Each number is 128 + 32 x the weight over its row's rms, rounded and kept within 0 to 255. Layers, rows and columns count from 0. The size above them is the row's rms in percent of the matrix's.

# layer 3 attention value, 256x224, rms 0.0572, rows 149-176, columns 56-111
size [ 99 104  94 100  93  94 102 108 100 102  90 104 100 104 100  95  95 100 105  93  91 103  94 102  99  91  99 116]
[[117 191 156 147 131 175 161  75 144 155  76 158 193  97  59 209 148 112 136 180 184 126 127 124 109 102 103 107 142 122 160 116 121 103 138 152 159 106 140 102 140 136  78 150 125 123 136  97  98  99 100 121 148 139 154 170]
 [102  76 108 114 155  65 124 178 165 164 141 129 140 136 162 102 129 119 119 143 139 106 126 141 146 182 129 141 101 128  73 148 148 131 126  83 137  76 159 144 111 139 134 144  82 131 184 144 100  86 181 120 130 124 118  72]
 [ 89 130 153 149 154 167 126  91 137 148 109 121 144 163 169 169 123 108 156 121 164 106  84 133 147 122 123 134  65 118 226 179 132 168 116 151 117  99 161 112 126 161 143 122 129 135 171  97 159 112 141 144 189 121 136 111]
 [134 135 160 162 134 156 145 164 117  94 136  96 169 116  91 170 137 116 104 124 113 139 137 119 196 167 112 152 140 137 125 119 145 129 162 127 155 171  91 141 108  92  92 133 127  81 165 195 108 132  69 157 146 137 141 119]
 [ 79 181  99 167 136 176 154 164 149 118 128 173  90 125  93 143 198 110 131 114 102 148 171 117 101 167 147 110 125  52 108 155  74  98 131 130 139 146  69 100 141 105 160 117 136 108 110 116 122 130  95 109 116  87 100  84]
 [164 133 154  75 139 114  84 135 136 137 156 191 108 160 122 110 162 168 119 167 149 143  38 118  93  95  96 130 171 107  66 105 133 104 139 169  97 184 168 109 145 108  77 111 134 171 126 148 138 143 119 137 105 127 129 146]
 [121 134 144 216 181 123 203 138 111 168 151 116 116  93  58  92 165 116  46  85 141 140 201 154 125 120  32 168 154 196 125 161 144 112 180  84 156 129 119 139  93  86 106 138 111 107 115 108  89 118 143  82 166  88  94 154]
 [122 178 161 115  96 157  89 146 120  67 152 105 170 108 145 112 104 133 152 121 104 177 100 156 144 122 160 105 124 158 158 133 115 138 125 135  91 136  94 200 116 125 147 155  89  78 136 153 101  96 121 136  79 148 122 141]
 [114 104 116 145 164 133 169  97  97  69  49 136 124 105 144 119 164 143 122 148 183  90 166  93 114 100 115 122 171  71 153 152 170  85 135  44 141 146 137 108 113 135 182 102  90 181 118 126 131  65 128  83  96 111 138 158]
 [ 88 113  88 117 184 110 186  91 151  95  93 101 157 167 158 112 211 163 136 161  90 148 103 164 153 138  86 140 101 178 130 113 162 142 122 112 154 109  88  92 136 166 108 138 176 167 160 159 211 105 126  70  90  84  98  77]
 [184 139 144 110 110 145 148 105 118 125 142 121 103 180 107 115 101 121 173 110  99 138 189 121 125 171 105 130  99 168  88 128  73 163 137 129  88 103 147 156 105 124  75 117  98  83 164  91  67  80 154 119 102 162 108 126]
 [ 65  92 167 134 204 153 140 141 187  83 128 188 156  63  94 132  74 155  92 119 120 127 157 123 151  82  87 160 155 128 155 103 157 186 114 171  90  89 168 157 106 102  93 175 175  98 148 142 163 166 144 103 112  91 158  75]
 [114 141 107 157  84 175 108  74 153 155 170 149 122 144 151  42 139  98 141 127 128 122 110 103  94 132 113 163 121 123 193 157 173 134 154 153  89 154 133  63  65 193 149 118 113 117 112 100 113 164 159 164 152 123 146 117]
 [ 95 188 109 144 103 122 120 110 155 134 111 136 119 123 138 126 109 101 115 100 110 132 151 102 112 133 125 120 131 127 100 150 103  94 111 152 140  96 114 176 137 154 126 161 144 129 186 124 139 151  98 102 144 144 155 143]
 [100 156 201 144 148 113 121 124 162 127 153 159 160 176  29 105 150 158 119 158 140 108 109  64 102 138 142 187 104 113 124  93 121 152  94 121  92 167  58 128 104 109 113 127 110 103 163 119 156 128 123 129 125 124 126 127]
 [146 165 116 121  73 121 129 112 103 142 160 123 176 159 169 161 136 179 119 126 101 113  80 169 127 109 114 141  89  82 163 177 148  78 137 129 121 194 104 112 166 117 107  98 150 143 128 146 120 142 139 150 131  81 134 200]
 [122 133  99 134 111 140  94  96 154 142  59 123 151 112 172 113 126 107 120 143 150 111 107 106  76 152 115 108 122 117 138 130  88  93 110 167 139 144 131 146  99 157 193  90 110 102 118 119 141 133 136 113  94 112 112  62]
 [172 120 133  79 188  28 131 145 124 150 188  68  61 108  63 102 191 118 135 117 128 159 142  80 119 112 108 108 128 129 107 144 117 110 143  97 102 130 125  93 143 111 148 138 137 142 161 139 165  91 103 167 126  89 165 180]
 [189 139 100 178  80 140 136 100 149 118 174 130  97 117 144 131  62 181 112  97  80 132 118 103 220 113 130 128 176  81 131 121  55  53 103 120 182  84 149 111 180 124  83  73 138 124 145 164 114 116 172 132 124 136 159 115]
 [107 185 125  89 130 168 138 125  88 101 156 170 166 187 120 120 125 102 110 110  47 176 135 148 126 110  59 137 104 104  81 144 174 170 122 121 104  74  77 115 147 105 167  96  80 156  93 155 106 142 131 158 163  92  96 127]
 [190 141 119 129 104  62 175 167 169 142 104  72 108 184 100  88 113 171 141 178 116 185 158 154 164 128  95 136 144  81 145 143  53 132 150 139  96  47 124 125 110  99  82 158 157 139  95  84 132 147 147 131  97 152 141 103]
 [145  92 103  73 106 163  93 135 113 119 127 167 131 102 204 121 176 141 125  76 151 143  79 163  98 106 199  58 145 158 140 130  93 150 161  86 120 152  99 106 114 128 151 178 116  44 135 131 167 134  65 114  86 170 116 139]
 [158 120 128  99 141 145 113 147  88 125 161 133 158 165 144 131  88  41 133  95 107 139 176 105  97 113  82 182 113 119 208 138 140 131  87  82 113 118 153 147 190 139 174  95  77  97  76 128 146 135 112 155 115  83  89 132]
 [165  67  67 134 120  87 156 138 126 144  76 135 175 139  94 162 103 178 155 120  91  67 108 109  98 172 136 102  99 147 116 152 171 116 125 146 105 192 140  94 178 130 102 123  78 164 131 154 134 119 139  92 106 140 139 120]
 [151 122 109 137 118 155 123 130  46 103 113 116 174 120 154 151 111 168 114 163  65 139  88 118 143  90 158 124 121 125 134  84 125 102 186 148  72 172  89  91 134 110  86 109 121 155 135 110 111 154 118 121 136 115  92 208]
 [143  99  65  61 106 114 123 134 148 106 142 152 161 122 114  61 107 157  60 130 152 128 158 141  97 104 142 129 182 146 157 120 114 102 125  94 111  88  86 151 188 147 149  94 134 118 120 210 137 136 180 112 187 109 146  93]
 [150 118  81  89 128 123 155 124 104 141 171 142  71 146 109  37 110 152 148 174  86  73 130 128 143 196 110  83 128 132 141 105 153  92  91 157 156 148 102 119 176 126 106 103 150 114 135 108 114  72  73  83 155 155 164 144]
 [149 151 197 135 129 121 133  83 125 133 113 156 139 130 168 115 211 158 149 136 118 144  76 134  91 154 142 144 175 128 116 166 167 133  44 165  98 186 136 118 107 144  74 132 137 179 146 153 106  89  88 126  77 137 153 135]]
# layer 3 attention output (transposed), 256x224, rms 0.081, rows 149-176, columns 56-111
size [ 97 101  92 103  93  95  98 101 102 103  86  97  98 104  95  97  98  99 101  92  89 103 101 101  97  92 100 117]
[[ 89 101 124 139 102 127  69 187 143 124 117  57 133 160 130  55 127 140 152  98 157 157 128 139 124 149 162  85 160 117  92 139 136 152 125 132 119 119 109 102 145  88 133 110 125 135 126 109 101 155 140 134 137 128 152 126]
 [118 157  97  96 107 150 131  89 137 125 174 134 149 120 157 188 168  84 112 101 180 152 124 167 144 103 136 124 165 156 174 110  99 117 146 175 113  93 179 138 145  99  76  44 107  75 108 121 104 101 110 127  85  38 136 104]
 [149 126  72 124  64  80 135 118 155 130 114 137 104 159  87  65 171 121 106 123 137 100 135 107 131 145 135  95 189 107 116 101 117 145 175 127  43  91 114 136 138  59 140 114 133 181  83 196 114 137 120 162 157 122 163 108]
 [ 92 130 114 147  66 140 135  56  90 129 121 163  61 112 157 115 134 119 104 135 122  58 130  94 108 164 124 102 173 148 120  99 134 145  78 116 146  85 153 196 127 163 152 167 135 154 150 121  86  83 143 101 139 127 135 140]
 [155 125 114  72 146 149 124 175  87 183 126  94 118 158  51 104  90 127 118 176  78 149 160  45  79  88 153 164 138 139 174 111 134 100 102 116  95 108 101 107 120 156 118 159 132 147 125 184 147 173  93 107 157 187 142 115]
 [143 148 133 170 123 117 141 110  75 122  86 117 146 129  72  87 115 161 139 146 100 157 186 153 139 160 158 111 140 118 155  98 165 143 148 143 171 123  98 135 101 144 140 164 135 150 156 129 127 111 183 114 122 156 151 141]
 [ 93 149 135  41 100 183 122 187 120 114 137 115 158 171  99 118 105 142 135 121 110  82  83  93 105  98 209 137 133 129 168 129  98 115 177 123 172 167  96 142 138 129 142 126 155 166 133  79 122  78 187 119 116 154  99 162]
 [130 107 132 176  59 122 120 103  99 160 100 153  68  57 113 146 132  95 145 139 178 103 132  78 162 163 179 102 146 107 132  73  70 157 153 137 134  84 169 105  59  94  90 123 106 140  88 118 109  85 134 118 121 162 107  79]
 [208 113 106 164 149 150  97 142 143 146 179 164  89 112 127 129 132 113 167 124 103  94 131 152  73 159 202 107  84 145 136 194  76 178 113 172 113  85 153 110  89  96 143 151 194 114  77 139 123 183 146 183 155 115 104 134]
 [151  98 117 151 115 124 180 185 157 110 132 116  87 146  91 100 130 103  88 163 125  77 117 143 122  97 142  88 172 167 116 125 180  90 194 196 162 108 108 149  97 118 152 108  98 106 144 149  81 139 103 128  98 152 154  53]
 [ 65 124 120 158  91  94 100 198 145 127 116  71 133 138  96 140 172 140  88 167 166 127  79 165 142 148 156 104  86 112 142 135 133 131 118  96 146  58  55 173 156 127 133 131 161 119 138 160 132 138 120 127 131  94 129 132]
 [112 153  62 111 132 136 255 201  95 113 121 163 128 125 135 134 175 116  82 171 116  99 113  95 145 232 129 150 160 174 141 138  84 157 131 138 143 124 137  71  98 152 123 128 101 145 115 144 124  98 121 119 121 108 110 148]
 [144  91 159 157 122 119 147 184 190 137 119 102 185 200 122 122  90  63 186 149  95 134 165 139 141 136 141  94 117 119  93 174  86 143 155 105 145 182 101 114  93  97 156 109  90 140 117 189 125 110 157 159  86 201 143 125]
 [155 123 124 116 166 133 160  97  44 144 120 128 103 111  76 125 113 189 125  74 127 149 103 104  79 141  72 142 158 118 167 203 144 143 154 122 140 137 129 126 139 112 162 101 150 185 140 156 133 113  95  72 143 107 150 160]
 [136 138 151 122 115 169 138 171 108  94 109 115  94 131 147 101 182 151  78 162  97 170 151 146 108 187 123 113 166 166  79  81 127  74 128 164 177 131 141 106  96 124 149 148 144 127 156 109  80  90 136 152  74  99 138  59]
 [107 150 133 132 101 214 117  88 150 102 129 134 102 131 172 115 108  89 136 125 168 166 130  90 149 112 128 104 176 135 134 123  97 142 136 114 127  94 146 152 137 102 141 191 129 107 144 189 162 157 136 156 108 100  71  67]
 [107 105 139  81 154  97 142  99 142 108 169  99 167 133  93 159 142  95 132 167  71 143 114 133 141 132  83 155 181 177 165  90  76 160 117  97 126  70 113 105 147 134 105  96 141 187 115 140 117 165  64 100 158 173 207 105]
 [153 163 101 129 101 232 160 181  85 128  66 180 110 110 173 172 113 146 115 142 182 142  72 127  87 133 107 178 115  79 174  89 149 132 200 122 173 167 119 166  77 130 188 106 139 113 164  88 119 123 139  90 114 122  75 132]
 [ 68  92 124 109 139 130  87  82 129 128 136 135 130 118 170  91 156 126 176  84 132 115 109  90 111  79  77  59  60 139 140 148 150 158 122 161 105 199 106 129  95 177 156 162 107 126 128  89 130 205 141 118 112 100 105 166]
 [136 112  98 144  65 123 119 147  80 150 144 163  82  93 132 115 124 132 126 188 147  38 178 144 116 148 161 148  94  91 188 148  97 100 150 145 132 186  84 151 116 111  79  90 138  72 168  55 127  88 119 202  72 121 120 174]
 [142  51  92 114  11 138 134 106 160  78 113 124 163 122  89 176 135 135  67 104  95 123  68 134 180  97 155 106  79 157 189 146 150 104 122 166 124 151  95 161 117 117 197 118 109 116 130 148 143  88 138 150 123  86 112  95]
 [120 127 160 130 125 151 116 127 103  50 154 104 187 117  54 107 158 128 114 187  58  81 161 117 139 160  67 175 128 125  98 146 131  95 108 126  80 165  90 122 173 165  43  99 184 139 149 117 106 181 124 120 159  89 143 143]
 [ 97 133  88  99  91 140 127 158 147 121 134 140  62 146 148  84 164 171 111 119 158 133 126 108 176 133 147 160 143  56 130 183 113  76 125 135 149 130 147 208 127 120 117 104 121 152 132 138 102 144  61 154 145 119 110 127]
 [116 123 205 130 125  54 136  97 164 109 116 167 152 129 119 104  97 119 168 163 153  74 126 177 149 131  95 185  53 127 159  87 144  89 122 124 111  98  86 179 125 124 148 132 188 127 133  92 148 178 121 145  99 151 131  89]
 [133 149 159 186 141 163  89  75  98 101 129  91 108 115 101  87 185 109  49 157  72 126 128 110 131  93 101 146 100  89 155 174 122  93 121 156 135 173 119 142 141 147 142 156 128  98 192 168  97 123 170 137 112 100 168 170]
 [138 143 173 103 137 153 173 158 144 132  89 126 119 106 138 173 112 131 184 143  96 187 141 172 205 112 191 114 165 152 146 134 152 185 140 154 139 114 139  91  46 120  85 140 129 132 159 114  83  92 191 139 131 177 106 159]
 [144 132 123 181  98 140 117 155 138 147 131 133 188 131 113 140 162 160 126 111 182 121 112 172 137 113  92 233 100 182 127  75  87 124  83 108 139  31  53  54 159 129  70 109  88 124 155 153 177 142  92 121 101 144 136 102]
 [131  96 167 120 144 129 122 133  54 100 107 160 105 119 104  92  55  72 124  89 134  73 128 144 115 180  84  66 113 110 105 124 104 206 121 116  83 112 158 148 115 150 176 157 100  46 196 149  96 144 138 190 132 139 124 155]]